From a checkpoint of a small transformer trained on Wikipedia: capped logits, a variant of Muon for these matrices.
Each number is 128 + 24 x the weight over its row's rms, rounded and kept within 0 to 255. Layers, rows and columns count from 0. Numbers have three digits each. The size before them is the row's rms in percent of the matrix's.

# layer 4 MLP up, 1280x320, rms 0.0703, rows 858-964, columns 256-319
103:062124101106183167170101103121181151106095142166126160127133105134112127125131107101131112143112181136127130120072122112089151130130113113129161128126151119113118164111131127113082136149123092
098:099103163109136069109125130147111107144133151128132114146088154134166127108135166156127118109090110120156135127132082152146110135161141114158128157149099071139127118107126145103122165119131106
100:159113102117112083125128099135172138144128121113126143157156147127124147135126114114116168154140134154068128138175108116128140121107099131113125148108099116151163136128153148157121160111125111
122:128113129159146128110121129103099117122144159119157128099074119103103124152093158140166112149115126105146113157121155101137153158133160116107124094116125069124178161128133125135144116108092146
095:130117159117112141117128108128157099124120139117166144156142128144161146127063154120129114110110128105126143139145123104181134147145109085129156164128148101101142094120122091115066126055158137
100:117127110117109084138085129161131131155088147147094122129132090161147119094133151180156160135097127098110121137145161152109143130139190165128088164114147124149149114064132127147129129134120141
095:127135128119129130117160121141116153133119149141121101118119112122136127100202110186146117110148132148089123104111115133143125145116117113131094199132110132124124160123102156142132108142137131
103:111112111166088083135110099176088113125091115114137107118162149122140103150101148170109152134132128138140123166133138061107128075136101160124131100129106137159134133103160120125135116129147090
095:104112145097112123141145145162156135144144068107130158168129141137123114122121122124127142116092137115150127127142162145145097104147111118121121131126131119102138127136155156161142125144161144
105:091139105110109145098121099141107076114087149126120115140166159122117136141145100107105129159139128154173139134135114157114123107135118136107116116120099154136148103117112111160112198130128103
106:083081122154102105141113134146129136115091137114127118156063147160121138111126125152117099174140128115143169154128139118143128100127125114182076119099166117142127112176145074116093143101135132
105:135126154097160146098124087146117155129115148164127135117114131075144143162119079162130132143175111091096141107114129151076122140134125152129137112139128170094156131122110109125162127109171141
102:123111112083097136155134158118138114184112142117145128100093122139108117127123089120135114111110113126113120093085147101109109108143128183150117160154170133151130107094144099169156102142125137
101:140099150107124114159095126128151123126110120144111090126128139118140185129153142165108125128160160166162160117103115121151111110133102139155089147097105105168129123140161119133107150148085160
103:123082136112109148107117100147113114136092160131121129114160120124127162085162125108151104139155150160116133175121113123185099127168126150121122123109102096174108111111106107107171128163109132
103:111078147091101124136141102154110107183100145131139170111145100133140166106135126118112112104096157170137109128096180145166137172128121112125118119101151144125115095100144141100106118129097118
085:146071115154137082159140169146141156162137153138146149140137112116081137153147127104126160093080095160121161147124147110098104161148149083168120118136161151109108086120129125128124134160134142
107:099135141167093151155106153164115116103090109146116142117122099146121105156132148115160089103082139142079112129119099101141132128107174131176089147169127150146139175171107127132091090130170118
099:103112119124113129078134148156199124106113089108157123177172131101131147127128174141100122118098129128184145125135095091131134124150169106149137060133152129093099112118094137147107158168126146
109:120084118138091113088095107128128131138112119125092092094116105168070085150107121131114141139127104120135136197112167151126154084115109089142109146124090106130105139143153155124161129116115122
098:103103136135170162150129143132130165082125082109150142100120172128159145101152113140088109121110082153119121107128127087105141113132120153158117125120139146189081088145116135160144140070134164
099:130179140124148118134143136116139110104122120085135097097139146112164143150127154151124124113110110133142167155086128146110087103138176133151140093095147098141145112156083138110134121098108133
101:130103109112175092115114112176127097108117103150189135121114105143116133130093133153137111115114115118113121087126131121148167116139109121146133107121093151107148145140132143112139095180097145
101:148097144116119123159119122111168143127124145106169117111154094124107125107162116132131174142126147124103132118110142118174157099097112102112119139144122124128142133148115100116109101128128142
098:128121090171127106128152154095109147170119126123108123159061163091119137104104123145108103118147140146096123150111101160134108107143137128136160120175115135129173104110135119153102148142122124
096:144098149129146138118150127107162146122086112118099107131095122081151159142073149128154108119159168136153105149133137113130093077126099171151103133131150141174152129126127159133140114172118129
090:116113147155091104174161145114110128143142074123117130118141126121182140147119135134114095136134093114113190139112129137126125147074103129128090110121128112123098157093098133129137125116114107
099:125134145117170165094138099115116106102122129138118145118108116203100127141159155123169114125102094107132108155147123116155157157107141087144091127135157132141093106161105121143123166117132145
101:109088126154127148126146063157177116139149092101153109150079099156144130126126124125146152149138157147167152133109145166170149102074140129109117127136123129135130138103111112076121141105092155
096:122132152135152075107169119145126160147127123111108127131083168141160165106112103163090148148147105104095156156098105092148134088142147145149108153084137103096177119145106167151122118109074156
105:105135103132117137070085100148088123135104177115110175099109123116161111086133173149131143103151156089116173106106141141171175123096082195148153127136119102087155157119070100177156187070128144
101:141121133130091193157166142164095118113109121103161106164126129116144079135130175147147148076129082110095141158137104160114145118162130149153098131116140099145115083094096133136133114135100126
095:126104154104130112167106100119090138102160118127151113145109121118073122152159146138089080156092123114125116138151132085093093092156180123134109117144110117105178102119149110132163119110145105
101:154092120129070094154127137132094129044127144120137111117110098148118121113144164113125092127117085099122133104129149069114105156088115127147119152128115130101137164128111172128129169149121174
098:117099111149120190108150116127155114127138171103141117112140149129133181159127158121149094162116123117146075114113126105076107153140146171144127160137158120126114114092124067074142136095137137
099:149110172120141118101113146122151116162087132128144125116116112108133158151132157042121171104175169163144151126150152143129119149130083158131130124123116138094120108114087139116149147094117132
103:126161127140148113139138101112131110190098125123120165112080132118116138108098147118101128084112138108149106109075130112075115159123129167134131129177146132168124109150119108169149117143127132
102:150135125165085108107118175131111110136126128120182141122139102170127132151146132141123128104119113155132137105144146105130116122082155130123165138144151123098148133085089109121121126145145090
090:122140122135097099147087131096129127100120123136119110140146135126159113154147089085108121119073114124112108147173138127151100120161131155151142148142131117108106143113133124124130119163108127
095:092148128132144071098169080127100095117129101128135116138118137136104159103143135132127087145111099105133181149125121149168144125153154115188096102138134115114114115114126090152134109116090130
098:134120141149151125133161121138133119108121129130150110132079106166138105072189146152125106120136101149112118099089109130195124118160105190131129127103148112135140141150110141126146116119132144
103:143150162116131188166132133173131142119086101156128153099144119175133128140156175139146145139135157095096118116131170152109163133157090146142126121169152118173157123164090132150149126096077121
103:160154155139119147141126131127115150107120122118161153137149118105098099105095139128112085115123157145156138152154120147115164145107106114141124151139134127105114139107120121138175104080115152
098:118152122167124119104160122147165123165057132143088137100122117111105133171137112132110135156088115117132135181128131128133144128138094155138094116092124116123110160087125130124113118157120074
097:101151154153164154117129144159127170082131181156122161122141126138138141171140093157141168161133133168108172140148084138100115127143091145157106121102139135124123124140125150172117110136139115
107:144150144130098125150099144158157126104061135129172139139130205183086136119144132159123119101144152118125080141137103058127094151145122132110161118159118156113126125136135105141104139098122152
108:141123150090120142120123115127123109131120122132148193095165142146085118144134181146113125135132129129099180103158116109080135141133150093153145113106118135107144142144170106092132114110106111
094:097099125117124144107156135144128150134194121106139156098130143097169108146135137094193156143095154119138123163111111123094137100087088167130097143104103109153130082096119091115134171124135131
095:116155121120116122141134133129105127118129105151082149119129106122154142127115115138090140121110109105124102140106156149128112117123113095099137105145094134172101093114109101108146120148108166
097:094116076130177085091190096142118143107128138148136128138105171129140122199125096157145129126110135134135189160138125124146085154110123084129114140088129176120142132148129147162127120158119149
101:153149155136126141119103124128114092114114102088154145159133112160118122129144174143151101148101150106147116139114184139090116134066105120122123152098121126126112115127118156153131141098136126
097:154132117134123091151139146110095079167114116106086174049183103097161103119139159143090114162129111108125132157139149118131119101148165154103159096125131129074112129096141138177170154113127137
100:107148126160121136157131130118116144177141113131096148137150145120146141126125137158154127167088142149149182096113124187131150132141092108167147150131158130128148125135114152092126163103124148
103:144082103136099125114164143133116132158115129109131094140152112115131129156130159122163155143153099136108141102111160095121150153103132110134150107104139127146100160069109133135141134171129137
089:106107121117119142086107133119149138114129050097125124121123178135157131124152148173126120105126166180135164058158131126119120113155089123116103144126145123124109166128179155132132131154145159
094:150116105115116188172118172137097140073132139131158109090133103154112104141101141163145172135145159136122148125106118138089153141122125137138107138144128112168098121118102101131098127116132130
102:145134113118103084080119132132138147101132119153106095130137113126116122101141145137110140105149178128108146141112115172070119136140148141117159134147137172150100113103148143140128140127114170
124:124107166136128130151139162121168143140146080096123125150160137101161103167136141136151151117158126130145111119093125126122116137136119129164066129116102136158100098152081111136168186125104116
093:113166141134156106115100137116117118137115141138167124116074155134147130107161130129155123131150144125083073110089140140085137106116137109130119117162146079128159131135151132143116130128099131
096:115140120111081125130119087118117121121187103081105154124126120125148125112156098153154165139167109075112137091146167164127108159088170158109148159118141118163097124156114124129166112134101093
097:113124176132125130127137105142130161131103101158128142102128138124148131132167110118102124115110125149133141143122140137103128143132159138092153093133136127088157128161131187130140123136128103
109:118119141122124115120103115144082056140151128089108131139145123121105128116142139148114117143076136129122156132126136170109118136125113124144169114110103161107150098170109164114133115154094168
099:162096108163104110146166107107092115116138098126182141111164148143113146153118093153136127127066095109129114116157086091149103154165101114131113151142106127101127121103103133133117161144178163
088:108152106111124182137100125169192151107126110140112097091071158154145099119113140107128167153154130140106124120123107104129112110093189157115106115189158123153121140116109119139127090093110146
097:113163121117146129116133143099169122102151091115119122129129164181121114158112134130149126153150168118056135128124085116152126139129164114105124124130156112161120120154133122148157125127107137
096:104118128131153130112151122114150161145095112096150078115149144106143165127107135102114137110137136093130092152110153065111177087068118139168140139084150107100141168136121162179145132118132191
096:148099121077114165143118097137121108120131140088158171116130177126147144069138120135176199095129125134129089148102150133079151125125139115122110134123107118144105155133131138138101123109112176
105:107124122103134120107140170125110152127146113076119097080112129130140144137144103122108160134128110117088137086154135097144146134137115124132108129109129111096099133143121133145151145146141146
099:108103097139113127093155134143083133158169143106154135106107153101139143078082143130098106117114144132156144119134163141170143148119126129108139130078121129123152137147135112153100154156121165
092:094155150107123139164125145098090141111104140143150103106104202120136127195099105107115128099130138146102135144127119123147121115168121145142136118113111115095131131089131131138118090172175075
096:120121113137141122144132090137149145135112112108135139154178118142121100129075156129117148128160121127111131105097132132120170156148137153139160118140127114135123125095102119134112080106159105
095:124175115142112116085127145121138159120132125117111132123101141120129120117148143117175161059121191124146157092095111118154123142135123134149118136135145174118124131121142129104115121156132112
109:090157109094160124156137135148080143154152150143126195148158117111129126136113096129163124098127096149075128137102137112139131145122110125109147095126164105118132152128102174138122133150089191
092:129142158151143101102125089109105124108095115111138077081139194135173125105124090124107121098142184136113122122099105102123148120121112102167117117138120079172137095158128140147148121174150091
113:130125202151152121125153088111145122148161112118151133155123086134161142137134104142115071125137120130155173113121149080109128126157132127148102142128148129126087101126111144131105107144121089
103:148129093150127106130148163142100117131121126155147127131077166160122154094095148146133126123098135131142138091113135166128154117137108154120110115128136116100135177152087160112131131139120147
099:108159154124109131115121132118127105100083112117123082145130158127136138148126120126127140173115141085146131156135169131156112170106127118122163177168076130101166186081139133104123121145168129
093:137151135154168121149134091155119141124116135121133099125087158117192129101114164101143168167181064137118106086113139176158091106110155152114115149151096091147087105120133097124125113123153131
097:120127162100141110110105109137110125132109148113141135086109098116091095124105121137140123114129111150131146113133125120138114149112163145121156144132128134156102133107147133100135129112133143
099:114140172123105117151155139089116116094119132144133057090119168114111162137121090154113096095107152097133099082127083143097136108127124124141122159137171120127180138136109116118161124114116144
095:141155176150127156113119149117158140139156113132138137139137104128098115098105115155110129111102131148099170127121130124131129158142160129117158135121143128124097088151061130117108115183152135
099:117120161130103137111095127076130173107129150173086132119103132132129180115120162111138126131117103128122106114104082101114129137131154185097146147147159134101117150076113126150124127130140145
100:139088092083143122138159140175157133113146123132147169144164170087142147125160136122111110117129172109112143099131133154170140100084135099159156130103142125119130115158137105181161113081179181
105:101140110106096086126154119120100113124114125113132095150160118109099102156102149128125151105126087168151126121087159129123127182135118148121177112152138117158115143152145083140135118126150178
096:119145118147150096135110145087117116159118157143152156141146110141118102118146107151149111137171085169147132137113124125122136099084122064170116099133142134113101106134176124109165087138117125
101:140125114129070155169143137181122156136152123109116194102130158151147108132128103149139150097117084119150155106147144163153115140178089109170171083123129114126124100165175092123126121128139132
096:115097125142144159124112081103135198131151111113120152139079178125155159110082130144149097099165163118136124126161140130156148194163118114119124146137121081170139147150157159133141159145133125
099:178138140137111116163090149132138130135106134109130125097154122153135129116156145150152159103096122134118115126104095127102126105133140136141155144092154135115164114104127122151121112114126175
110:092118149132126099139149101092104047119145113087140146136135142124104094130189114132089121122092167132118091154126113155090084123156112117133137153128069116137121138152080109134143102141155121
099:123165147144120100116148123154114120129084138139166121127127151174124128188157137156167107074109106103103143082124159110103146077146090105132087126104101101128115133152128168144111172079133100
100:172104089124107081137090162159134133084124119129157142156157112156101135161130155162099108153078147082122133127130164163113121133134131091141132129104134122193139116097116175135061180129143105
102:137118131094127141142078147093121137171128143099140119078141091112127078116167119111116126149146156147100152114119122125151131117154127157135137147100089118156123157070146143116110153133168097
094:115165179107118116141112096116193113133177153103129157151118110165127140146150129133155152098128151148112122152168103129125123109106112154183137118128138081165134091128113117150106118108147106
111:127147142149122107150140150140158123157123130143159081146135144106126114173130126152111115117136130109121121138151108090118128123106130155115123145093108116146135151117090187127150153126145148
097:132107114156111146092128082132112150131141123090102087116116146172182115125115112148136098156101130141108113130085160121143113159150165135127122171116092139136170144136144141111136129131079090
099:148130101090168104132159091140100143134116130124123150107166110151126137096143143126168163139129128122137137131125158152106154097114087076115106172143133110142140105124144074138162184132148110
103:097156072159124165122142116130112127147163126139120131155135142123086178147113134135152103108148079150121121125118093124177135097135097106163137119122174110146162133137102134129123113106093128
092:117129135120151136108128106130132129133148102115133115101142191132132134138128080131091119110142158086138132125118134103124119115127147127140136158070112107141131151112182151100118137135148113
102:148137097134126138113092116128096112146165144118137122086134106118111085079190101167123097137076106138123185138120105125132152153099144153146183121150135097138109101137162071172101137147179129
104:131144111125117106154119114120110131100115113136116130164136086077116129114111123112102184096133163087150140151149132131093147129136181118125094138185114109083123133129153127118160105132127124
100:114126068090110120146076130106130087132131140175071136126114127120144107142150115128136152146157104167144127149124103139111115142160129169094115129138129081117148167082130120132124138126110121
105:142132147119161061124117154125122127102118098087119140135120108128100158185126103133109098096138124188099130118155100122092155117117103104140154159095083115155133126127137129147125132153117124
092:153168152125122115069089182132133141119136151175147148160118110098102149107121161167088148130157094099149144157111125150126144163160179109136108110109138139082143151139084140197141168082136110
097:126118122111107131141159151121149099121087106100167144122108069105083158110103116111143128126095141137144103112123159156145126120115104107148101130153116143167107121131142135161139137152131099
098:120094138136124141132148103120129115084142108119126158132067118137117137131152152165108135132096099151112129091144115142124116142141197099117102128135140119131120142166112164142135135136134148
097:107110120132136117133141140092175149105130122097130133110145115150145108068137088106132187129107088109112119104090161160104181079142134148136101090129113110123121169130138146090124113098139111
103:114169152124138167158110164073156121124138160098129142156138137111098114087124136095096125140126114126120097125113122166103171120150142124142105102118097106138132135085123170139117134137137117
# layer 4 MLP down (transposed), 1280x320, rms 0.0694, rows 858-964, columns 256-319
099:147088123122092131100127136101121096128114143122137086116149129151118111170134129143121153132132124117127131164198125143151134106138100106198139152172131098146159145196166154115096143172101119
103:090140137165124105113118132158098140111137091117125121109107106172156142116118118150155087168115125132104128137168149137133105140127168107141130096093145091094083099095181109135122114073146117
101:124136140156153122147133132107152165086123114132123127119115114134074116120156188133139111179108075152107130157132144120118096116144124126156108152107169182146107112187149125119121126122140128
098:123103125140151125080115105091075136144151103163102121100143082129152144131052138122131091115155186144173133100134138135125157127140158090107126140155109156180111160150150116114152146140128131
098:158147117148120159117104111069157132116119143162116119142098150108116142106135138141090150148121119116146132128146121116103122111153144114142131146133102120159142133113080154117154132138149110
103:113129125129141123162083093131129119109132126104141116132139140165161142124171136152127133106080139156124107129125128125172135139135139150131170149115199133128117100109144124167105124133106133
102:128126155142172129140118138153090116131117160117151129148141109126113125163134130154142127128144076138108133136144159140106118084170136103117154127155129130110121143142141089141150116076134134
100:136118134143122133137162149139134146135118160168133133110143116129113124109096115123108148108116101146131140125101099153166158109139125109104130123119123137149132128147104142147114100100149113
094:124097144135154133120165134125147151090094135152136133118147114118143180171072139123117089152138135142114064138098097123140101107100119139091143103121135060102144109109122099108125136118109098
102:128132148112117117153070123116164137141125145149154104146125149143191121163116150146111140123139144088137144137100151085120135120094107096096153153144123120091143097155140159135091108112125139
093:076152133169115158105132103140107128138119093126150123141110100059127128123117118165115158148170117113120161072106144108164138118141136134139104146143112101151096172141118111127129103080140131
104:090141111081151110130128161139168161112181113119148123135121151140187108115105127157100151148142111133115168080119152093154110120142091132112163110120130108088117132107114122101151140152130103
101:117115144099094152120154129086173110115120133154135058142119116088172121109098126168170099123133095091138113113124122159117144129137161114141085093142146143104061115095125153140113071102106138
098:094118155125145151182091122097137157127105108130141117118167105179134125162157137108090132100135109137117151120154125114178137127148143154131135129144130114152143117109139112126132168096105134
100:124094156146117097098125142094123137083106130117146097148097153103128108075167168116140110152119166112139113162110107079131085128125133163131142152102113128168169149108147152126179141141126111
104:117107140108139142141110097144159131093145109103173141134148187082151131094121120148079137129110084139138128153100125206108110155093117093143103102148124135116124078115131123135134091107108168
101:139133136123094112098133157116139104116117097088124117113083118158123132127108167153152105120126137135153063087120110173139104129090132175118158105147100111175158124124130160112146126128113129
097:120120117164121115151110147135123090177135106111108149089108076150138123121100108072158115101097114085110044108153139161116118127131144134092141113114142090101129148174126099123121135131087114
102:152128135094121155127129136115079128137152128135115116087125110174102115170110142111121184061143169127157113076127114105105129139103108112096122127096096121127171142180151112129130099105116167
098:129161070142121120084118166133156110123106142084143173132113122108107094078097125105154123131144119147139146123131149119132109125097162095123105108125137126155101148149100125143113104114136114
102:100134122133087153109142121143177118121091097134106095135131087113159165193128106130170109118119164126133132119105173166156165140111091102101142135121103094126137103126156130125159150156138142
100:141131129150169140165114069113120148132099108124167113130104114113145130155100126121160129125128070114135160123107146122134125128134159110118123073141140110104118109147115093130154118122149156
106:092142115108146145152172072116088109109151122127112134112129163086144116110109092100106127146126120145141125136117143129113096150119139129095131149097115119132110129113097113119114106141178080
097:143125169144119061111116119117147105135139143162154120117153095136127100134163110154119131139098100165160160128098109138159085153130125095110117161094141104126115125100142134130158081138122099
101:139114107165115112127182127135168102130100128144118130124148119119139138087117097129121150147136131149107142119146138108127142139108092111172098081112099199138126124091134144132150158096093154
099:129145148094110100107101094151112139105136117114127108122130095111127110152106158119079127137137121158151131138130115118118122150105114174122089097129138144122125120128143133128153136128101143
101:141155139117117154075120153132120136147142122113162108129144113126143105145117105119140160108112105180100169136134155155132118120116142132109115087143167122148130159124153133116126112120138096
099:146141108126164127167165153129139167096198142133153107105107117129112107094138065122095114137120117119121149101108121115086151131159170082058105141124140125114131144134143165163118139150089163
102:113124160118110136118169089100162144092119109149131144183111151091114153149142152114151114128097122099160130125111144133112146095121151098105110098133127108100135153083145164077121126097129120
099:099135157154121106098100134130125132090157155141160116100137101141136127145115122142150137114154086090117131060113131101100149117131132119086139123116096130092127089174153106144130144142116133
099:113170109098104129137101119173102095114089124120127115115133148146133174077156130144114093117198141166107117150145156122143127142144111161164117116131119112104110172131145129155118124155098143
101:104132102088091186141160160126115105128148155089124137160143148161134105070141127088117119081131118123133156112130108117153150151122109111100141164147135136124121147129095094144107148102156120
101:144161170140121135133121122127153164187133114078120149124125178149122169084102151094098130134129160148145114124140112145134152177114114165115153133146142116097118131131127138179122169145159146
099:114112138140137143154125123130152093078143136110111103115139102095105119128079144097123160158143109158123099180126138129145140098090136129111142140127092137167117133091127088162166152117132120
101:162099167148129164099131138109136138129126124151134121104092103098128170130103190152148121130117130123120107143169131141144142077152115119115124132109099142105108134114150163145106139080103083
096:111158147120114145147143138097121147116147145131087096164106073110134115085087154076122160137094115137118140101118133182119069132139097134162136152111118171139146139115136170115123161103185119
103:127158081165149133107114095087132149163128120153140117160128080132141095122123167128166136126139122124107127189129132120140116139110139158126143128151107133121125134102123118098143139151148133
097:131116120164116145131180162129133128126129125102119097135102113105085116132119112155152102138106131162123162118159157141112154161120154119128109086098167124128103120103117147106121120132132088
102:118104146131101114078117120101129115103135125111122120136150151163135116130124136161104099160120141132171167113145141108111165123127149126174116137093132150116134136130165173128145098110154160
096:105118128131126126107128077165156128080112118126140159124104152109139105158104157184126124115127114166135169125146120136103117150155098136155064125134146147087110108090105064122168130156139111
100:100184173156159171139123145130170154128133106102122072104153155106148103162134097092068072114111186164171152148100122156181137133123119157145056106154070127122100159140107156103149095136092150
101:112140100102099126094147080164145114088056127114145084162163085149127112139119104096145095111141120069130140106102137127097145117133079182127142144103135131146083139105134125104118137108090143
098:169145158119129129166150140148110123120102166101099143099127127156065135109118182107123132113107107096097103103101119133126143129132100146102146132134136123130118125110093134152118168100075104
099:152132121110133185071128142161149101092153136150142109128109125169164155125116132125099139103139147122094069128120190136131135156100131100091179158111126135113119107114125113151152132121129099
100:142137118139182106139124111134155151121102107146078183101115103120104103083146096107155152179119197143167118094161108120127084153085149121144121113095139111118123118158142130123125129088164146
100:145115093105123155110126121107094142141133115102132123146109090137116093141144146151110099136132135125112133116133132166195121098142144149149096137135140150121141152120157135106146120118104125
102:116131109112091140106124085141120160163128172121110168156147147131103147157110138131118121127123142112084111115159134075112153118094127094146086097144157162161112127120140136122172120130082113
098:092116090110136102124113105138136135122101142132131131114124133128159110151118155141133123102118150100146099145091136106128124128153110131117136162145133180105144155115130108142099093111119174
094:184154128113095117104121108087174130100096170125110116135136154149140115107162138142109146079132099124148110158115096120098147137109116137139144131144111129119188141168165096132155105133119148
099:115152112144078095164141158066128145124129136109096078121120121111167109134136115160092131153173131133115132112130145128147109134111118135101120107084099126126101125152155170159157126112104162
100:112118142176128130106106150144183101109169113135124130151119147132175134180184100073106125096122101163123204145088121150120102156094141156141121160146167123096123151129113165089134117160139120
101:120138128124133135084092112165153144111112134184138117150124182136128131108146136103153126101146109141099071126129107157116099084152090157133097121108104134112151135139099116110159126120081106
106:100140152114116097171126101104128126069168092142189164108130134127060134135120145117146148139094080144137094117103161145142087142128139132133162102091109132115111101153132118132150144111110114
100:148118114160121107124177141102154115149142155107085111117112135121120124122087128101167106136091097083117190108107126139128128105101131156111107110120116155137077138138112164125136126203125154
100:133111106097160119149108159138117107104123126096159157113164119108139137168111159108115129186151149122134082109123142178115151109096176090091136174134107090168094121156152104134123157128165118
101:104074155120157088115120143118141139136139103120095099156106188131155121100130119135118093139097178133134133151143127150134073124101122168121116116097108132137121167105166166108120122117107120
103:108116110162175106091130116099157155139107134109162111149091102107136126132113147153147104174129142138106136112143121138100094132174148079081139143069111164105112143115100155172126066143125128
096:149128122157112117119100136158185144128107086124119117144120144103112127156134115134131118104185151131140129172102118147132142157126126100140137101151114140168082143156096112128163118128073110
104:140163130131102118129135143156115110123130110119158116105132143113173136119199136129064123127134146175149111128154112109164142136164106158131151116090113117147150157146147151117081121112115101
099:119161122132152154117120134192199168126133112143131121131104112087154138176141086123148128114126106140113137134128116113152139148119104085133119162126154136120129137142159112115134110114161089
110:119110109167134100110150139155116142133145137129125156150100099141149121148075079124119115127165107165101112113167158144130133103120116112129161111144139128091120116137118150163056124151171164
100:182129113142121185109107139141150133109109141138149139162137131145161151133088135119161095120148102133145092118119142127116128153115089093142073121120151146161148120170075090103123145121129157
102:111120133130125110121164157107122138116094106148136103149122115151134139156132138134134105223124134116142130139139105121162125127150179133128101100105154107137143131134151108139094147139130148
100:127128142118114071124158097115096121121164127114107156161152128113124148103121125141150083103088131133162109166113144159094156155162057121151085175091114125095114110142140150123150141147162109
097:127136169150106143139152118156136087120088097087134110131135100154145105158162117131128114134160120200108098152120110130133143133141137126121127141115120139110104115114125124143134118133105094
103:105112101114154132108123106111108155109145148138139163135105100117109157168116158125107112061114150149109182088111139149154128134176118117162139136148120162128169115115133139143150107140139128
094:142122125115174077123097137120131145145182139152137109107134139125106107104130112128168119127145137211128112175121093119096145088143158130111081102146093159099111127157124095129080088097112111
098:111175129111128085144084158110161139090135148156070114166128115136157114169106144156122175083115080151106126121152133126127107133114123106110137122106139134135109110142144109137134124128114155
094:129101131173148123115139089091172145110122104095084118125146072118086114133092116127125104141147146098112125152148144108108150122138085074103123147128103130136095101128142100150108174171106113
104:116184130139125062146125147059114134080130094105129098115118116146112199120137126104140147146174153102135134097159100115122144131065127143138155140119096138142115092098098119136110118171126137
102:097101096153169158106118146136101067106132103164108102079144234138117163092154151109131136109111146123125098121115172141150139120105119112130104138114149147153163189158144126122124161105102126
100:114147152151106133190159168125135149165123104173143146136097122127107168117125126158155175147135118126138115132094150104106146116109126156135142088132085121140118158131113101114126145123122151
098:137117168146117140126151141091113136113139087117128112128102094100151114118142108136109114123132119115157139122127109123159127132143083130140090142104152129125085192135115095127151103101125170
106:124135144162131163105098047141151152117102085125124120138108135088119119099121092120104100102155121144158150127112119131117137127130101090117140123123138151156090135174142129156113130155172080
089:109112093127132106097115151162117110151138117142117100118122148122120130147106085150131147172127066138117112138106090113137147130093130121106124078095123131124117133103102112103170100163107109
101:121151111111080159101116155116148112109117097129133086118156143120137110117132133085106153136103140128103172119100124170129090123141157188130155150130154109114174127147155121117136154137126153
102:180118137125131117116098109159156165122162141149077092113111134095102104160138140126132118142134160142154150137115126084110147121149107115073135118096159090159159159098125154100089147155162111
102:088090118116153121126087162160117128113128169110119127173172071094150096131154126129123103121133130180151124137098154150126123106109133121107144135146135144084106149115162146129142172110131153
101:145126136129098144134139144095117116128101171142121110142114127109121115125125130139164129109147109111078085132158118147113118106118124132074103162103120140088108146153126139129095110104164170
099:172112141110173121142120114180114126143133122126134161086143121136117128133116097150090071118105154112154152148168092110097092141138103120165135127149105135136128153123100129092164125099119119
100:134130098182101151169129117089186152086129097138121137120120119103118149140149092120135105159094152125112155114148101152128156104149122176088155124104097136130119111137108085133141118166155103
101:181139090135166127125155091086152133113136090074111131139150148120121165100117092163081181116109064127135121140130114107116143136135112115121175099146121130143132113111098164098124128110167123
101:133126107109119186126116124127133156107117154139066168152152135133093133136150139097107141073175163171145107138118120152109134090127105094096171139130168104117099162106134137155152133142104106
101:134099111170157143129131158082130127143134115109129129149133069126132130151162129129131135121123113119131145110084128127139151132144111130084149152148103127110095192100122127108140154114102096
099:128128180116104126167116098104122125138154082136148117126149118106099139101133146124119129134093160130102068172121153132112175136177122134143164136108161091150139185136118149154132128108142102
100:062080108153068162145143124163135160125159156163149115125144147133118099146128119142081152131111120157162136122110124177175112174158119160123114096113122104119091129105118147135126147120111159
100:097147134123089117080107092159161167119119113090115110154152082142154172159141124145146104126142147135104163133106150110137156145139144113099134128131122073128093125167154107132116116212132138
098:117140107153182136148134147075122144118101129147182185115150131145141134155115106155123134113107129132122115124143146146129171091135108133118128121103154146151102102127132099149079100107092103
098:119082140077130108096179119134108065124178140096127118142115174150118101120104116134131094150111182100129121133128132161109087115135130102124126119131136132153095139148118101099139101149135131
100:077102130139141098138147108090138110083100116134120085126099110146140110157099128137147097163119127116101135149152142157123103102109138101118129118123121142141121110108109158113123053116140112
100:119142182118126145136114093114119103135119082142149132121138100101140127153128107109138065131145130113189153125117161084112104137134128106113134100134148102144105168185185157113164119128090105
101:142131115130148098085126094089156118125136127132114149126121126127115149142145107120115113095144137079156159099117156147103157112108139143132134091122131153121148172102140174172114142137113136
098:142192101120149143154140105144114141142118102109127143131107171143103125130138112153133116130122091157137153145140172148078111128172113104080138110128126125114117152128135184118142165095158143
098:110115144159125138117076095141113114148161126114140136108101105148138115161118161113118133165108127115110157159167104127136077106175117110135139157131114134157164147153150134152144164137088114
095:149129127173144101134171116123096097146115140132174132133139086099115103136130130108176121121144120115130168121142121141130079164116139115163147137121108106112153177113141159091107139123125125
100:127121111114146147106061123139088117104146126174111139145134079165133117133179109127142153148161094123123137102097130147145121151127135131117117099107180124141137105071116146123138212131174125
099:123134138181109155122094128162104159083169127148121130109151141146157104127126129078142152149148090096142102135134146072134140099166147104108133124158145120111137111123117101121146154153116183
100:096173121134124106131133149121100136123134099131120128156120140111070163116104149131103139172162130100151148136140107112121093111121137115161127105102097131104133107125119119127097143134102086
100:129169109118121180083151116115120131112145131114137120119121130135147074117110105155157096130123145119177132102103146165139060136158112115167128155115148103139112098107121115128107097127119164
098:130094138099173122115138129126104174139139143162162135158180107129124134132102146130083128149166093107149157143177142122111081130155144152121110122181163153100132112099122162134142145127143095
100:160099105118109116133178132147153125151098128141159100139129086129113138150128097050128139152116121150150161137152169140140159114138127148111118126165119109132110176114150157119131127134128160
097:125125122127107133118130115120114135101130160093119155142162142149091129184116159096121104141157155159159159160109132129113108124119146090102137136141097106158116132144151162106120106111117143
100:141151148142120146098089170116115099134141152111132182156117162141167147164128142131101116156109124098092120157177114089119097115090162151118173097175108125176127111144150108137120146119161155
099:113187128147112126165134107119151162065121163140120146107146132140144110146137123097156157105129119187107131129106116106138119141124149178142117132145120084096193134123135126118138147106149114
101:087110111089118128145131133144140127125112104141090087115099082096111123134153167126136127120160081151103118175151126102100085120126143141094115124106126115146094134086130157104139118113168126
098:127139094130131127098108107132096146114176116091128113126091118094122105163118095125124106149122097144159113103139107107104110097170172102101152140055130136140112162152123100125132090128123106
097:132123111132137152140120096120122151101135155093166097092116096132138145075096112104148114072148124141122131124148088158109089157187105139127102102153139077123152091163091126115118123105108145